Part of a small language model's weights.
Size: 10 layers, 8 heads of 64 (2 for keys and values), vocabulary 17323.
Architecture: rotary positions, no biases in attention or MLP, untied embeddings.
Training: 873M tokens, 6657 steps.
Each number is 128 + 32 x the weight over its row's rms, rounded and kept within 0 to 255. Layers, rows and columns count from 0. Numbers have three digits each. The size before them is the row's rms in percent of the matrix's.

# layer 4 attention output (transposed), 512x512, rms 0.103, rows 319,382-383,446-447,510-511, columns 0-127
128:077053148123177112078067128103111096080186157123098168157136142112141122091150065178164111113179094163106061142106115151154109093175179147104116159168108172105129143099139125126103128099100175195132151119124198147163115101124132127151130192117161080093080152203158114160156096127113101076129211116085063184179087102118180100135177162096145104092169180128133150200174144121111096099181
105:090135165147152155119157160150098166101100112115172177130082101120114097159140129119123171081104099180097175075159122104131141136139148166093176146095123202099116109144132125134101171068170106172091077171153164156150145137098141118091128151149127185141092122173142153138124133116086113145177066130113210115164122099107136098123096180165132081149132156130167168126154161070128135098130
108:153136118145108147142145073129121109163099121188154097100085120121155161093123123069110144140106209104177197157147145128140163145106099087164142095124126105137163086147169106150153157127159116083152126155060116141087107170109155099142080158146134107153152089047127085105124130127110173154079078163125194134103181186164104157119135096138085167170112103131113125078081118096100128132108
087:147128130144186108113157130171115145093116124135132122157170088145155092160112166135107104159078115172062168094118116157100168114146078101102141094089110174105088080103172092100121171145172133103154108183145147178138070156116095186171116089126147163119137107133125144134147074105167097115165112139153207102108119108160116135175142145159146092163100126139175150132140174105156144134122
098:153180115105141135162095103114087157079102094137178119112114131112143211118128143128109105113123174120140157088141128121123121148068117130141093085085136097120130090152161080115087188157114162138104133197132164134101142174086120121104128129161136141194147075112109137138087104174067164138095020189118108170180182143153171145103121116138128156194127105144156098102076119081113173108105
089:155103115155139171080141121101093193109156088124160131101153125058119088121167103137155097149134124159144108094120107090055161149172168153090225182153104156135141181152066104124145149149162112159165163177125124151136132147135083144094132155181117112047179134177124146109098084146122104137122122095160151129184072166140136125123094132120187164105138117160189169144107114179143147105112
087:126153116103117137157175154134134155165106076068112143160127128100118148230138170142086129099118182133174177138133144126102084161080119150114140091136171124114165138121082147136166130102141104143145109104156081082092147126141175153124066125151123091184141081126159131127136156117163144141136073136100133036102204105161076112115149114187086121162127148144073133083149109139123150143118
# layer 4 attention value, 128x512, rms 0.115, rows 127, columns 0-127
113:125151151145074156154099157124116095156133114176173148134112141110118093139122092095165110165141117170102180125141125169154123130099083161126130170131124172135122120140133139119159157136140095087117169083149118095065146168123121149116114112153150111110162221109108187130112105057119102108161137078099111144079057159162130128158144159143132110085118095122132109146139130144173096128100
# layer 4 MLP gate, 1344x512, rms 0.122, rows 0-4, columns 0-127
102:159112104125098177143111100082178084146111149212129148146135106176118150137157116140155140181105125127179128152131108110097064162103169115042173139194118076145101088113078129142139144139134102150113143108126078173094097184145071110159062133088128118114119178106103106146185100131128179060063156147130136156169071166146103079112188153133099187155125129143120171111148099122152148145095
096:137135135155115173135082157141093148149169194161111111081150134152090102099117057167119138119150097098109080128120105155115126144133188168112113196130122133174101187142137136131114085159175155154111062093199097127152145140148086186112139114035121043108102088133126107157178083155100127090090166159128144127154112099135108133121138115084164131110122146144074127062151096159170099135041
095:110135117128184115158132054144089076099092073154114139120181159136125138115117168157142187078141121115149121175114107092144081083091124112162118144205099139139104175099172088189101076078131118084095089125089184141131094106127112134165117179047100115186129072085150155137142126136107131144189115173182212103156104136112117109109086110116118070144122109154125180118149095142119101152160
103:146128136141157079147104171074088071097149105140089147132163124128183103156050131181151104160109225139112190128143132173176193165149077117124099140112134125130171040153101101148127097087153155136118176126110105198093229105151112110152151111099141154156118106180148130095193165150134150155125157122113200141143119117183094101176166177122134158087134089129120119119215128112135130131164
103:164160163134099106072135125081124092165166151132168104122172082158135125149128134117120117120082139104139112122073125142154180136077099155150124202162137087100163161118119100149096136113094095113166130113126120142153067186097049163155103133167154105154168149149115146170210099165086169135162170140106202117163158068124158074142128182110106171185147108068102141122094066124105119159149
# layer 4 MLP up, 1344x512, rms 0.128, rows 0-4, columns 0-127
104:138161151156155121138123094147110169130067153174106197171106094101152092096129136147111133148129088146133129074089149113122135145102152170073170129099154166147086158097125117103134122106138118097140142132161142093131114132147157117205137079114138137142146106138084102151138169207140131059140166152119132116093124175167142112066160156105150130118115157118115156094096180087087130107211
098:154124086155165142180153129136097153144144114105118123139129113169103135121160111192127083111130141136093178182110213095122160105165106110152166173110114077112107130080130126124166089111143097121092105149155160139122125050165116141178106101134097090081148138125144125125107121152105097105126145091141195185129126089117114134144166099165108141092071152072140137161149167122130135100142
099:126107154153135100120171049161118142164150131095121125190071054062100152108101110230154116156150121127043149129179138090127059124161147139123100140104108064125128141167134117137133103081095110112061108157106122154083106097181127130158170069118142106168096176104116150173126067162173105103151136115075169105103110104140092131148134155182081120105118128158136150170190116125152144123138
105:105179166129150106111099142135108177100121113111087153075162136151103134097161136135145132150165164155120062179157126138162174129143108168131168166145110084125085097113107136145138152140057137122137116206090161096094149160168123131143107163095138133090089046136081116145183140098100137163176187173144103121164139134178126138126100110146145091139149122154111197102099108177130190141112
097:116135097155113179093143088138130111099150160117052083130129132094088095160128157184073133135100145133107163132119074138164135118098098117177162118141129104132130064174092124086111109095146130093091093211104154125146144097122086125051123139170166118129157133101121140182090143108119097115119143147125107145108169111142140059109170095110139102122178110098056146167155155073111167084147
# layer 4 MLP down (transposed), 1344x512, rms 0.0514, rows 0-3, columns 0-127
106:144095093113102143172125099164149079129153118110107069101100100111144137153047100167132175137110075134112110104085116129141142161075110125103080099165102133142153151127131140095124109076086107151100112147155171146117159129139136118125104112026169161081144101116124091125120150089189133112110121093123107153126138172156123080170214121111094190159130087097184101163141143124128115129136
099:134080116167135095156150135127127184147120117080142136131090144072086052187124163141151072087139150122131173176175093077154162175149150149089168140113077113077103140118109094169159114118097107159084134117146098150124100138128175150108141193203175099191110155166111126134121123102167123170174099060115131153121082143092070097157142114110106136167117084080131133143170075083168161195155
101:131146112117133113112117129109099056172092120095043078126156106134180118120167124092088146078080119144143111059118180123089097046144099125128118089164145121154131122121142159138164143150136164154090144166176066070131140127113233130215137100088120141116145092116093186134114140128173137163083202160132118108136113070138144142151161160086093177142094148097129128101138104169099112095126
104:125108115071113146096140108145084137131115093169096100165106112087152078101137131207084105159095066117143088094051143114121107115118215162166162135104125101135114146141132093109165136126128172121141107108114091089119179172105115100102095187134158111151134112096176139112153143125196134150144147108207129116116190127121126171149117144156129120111181162185132207132064130159140160106095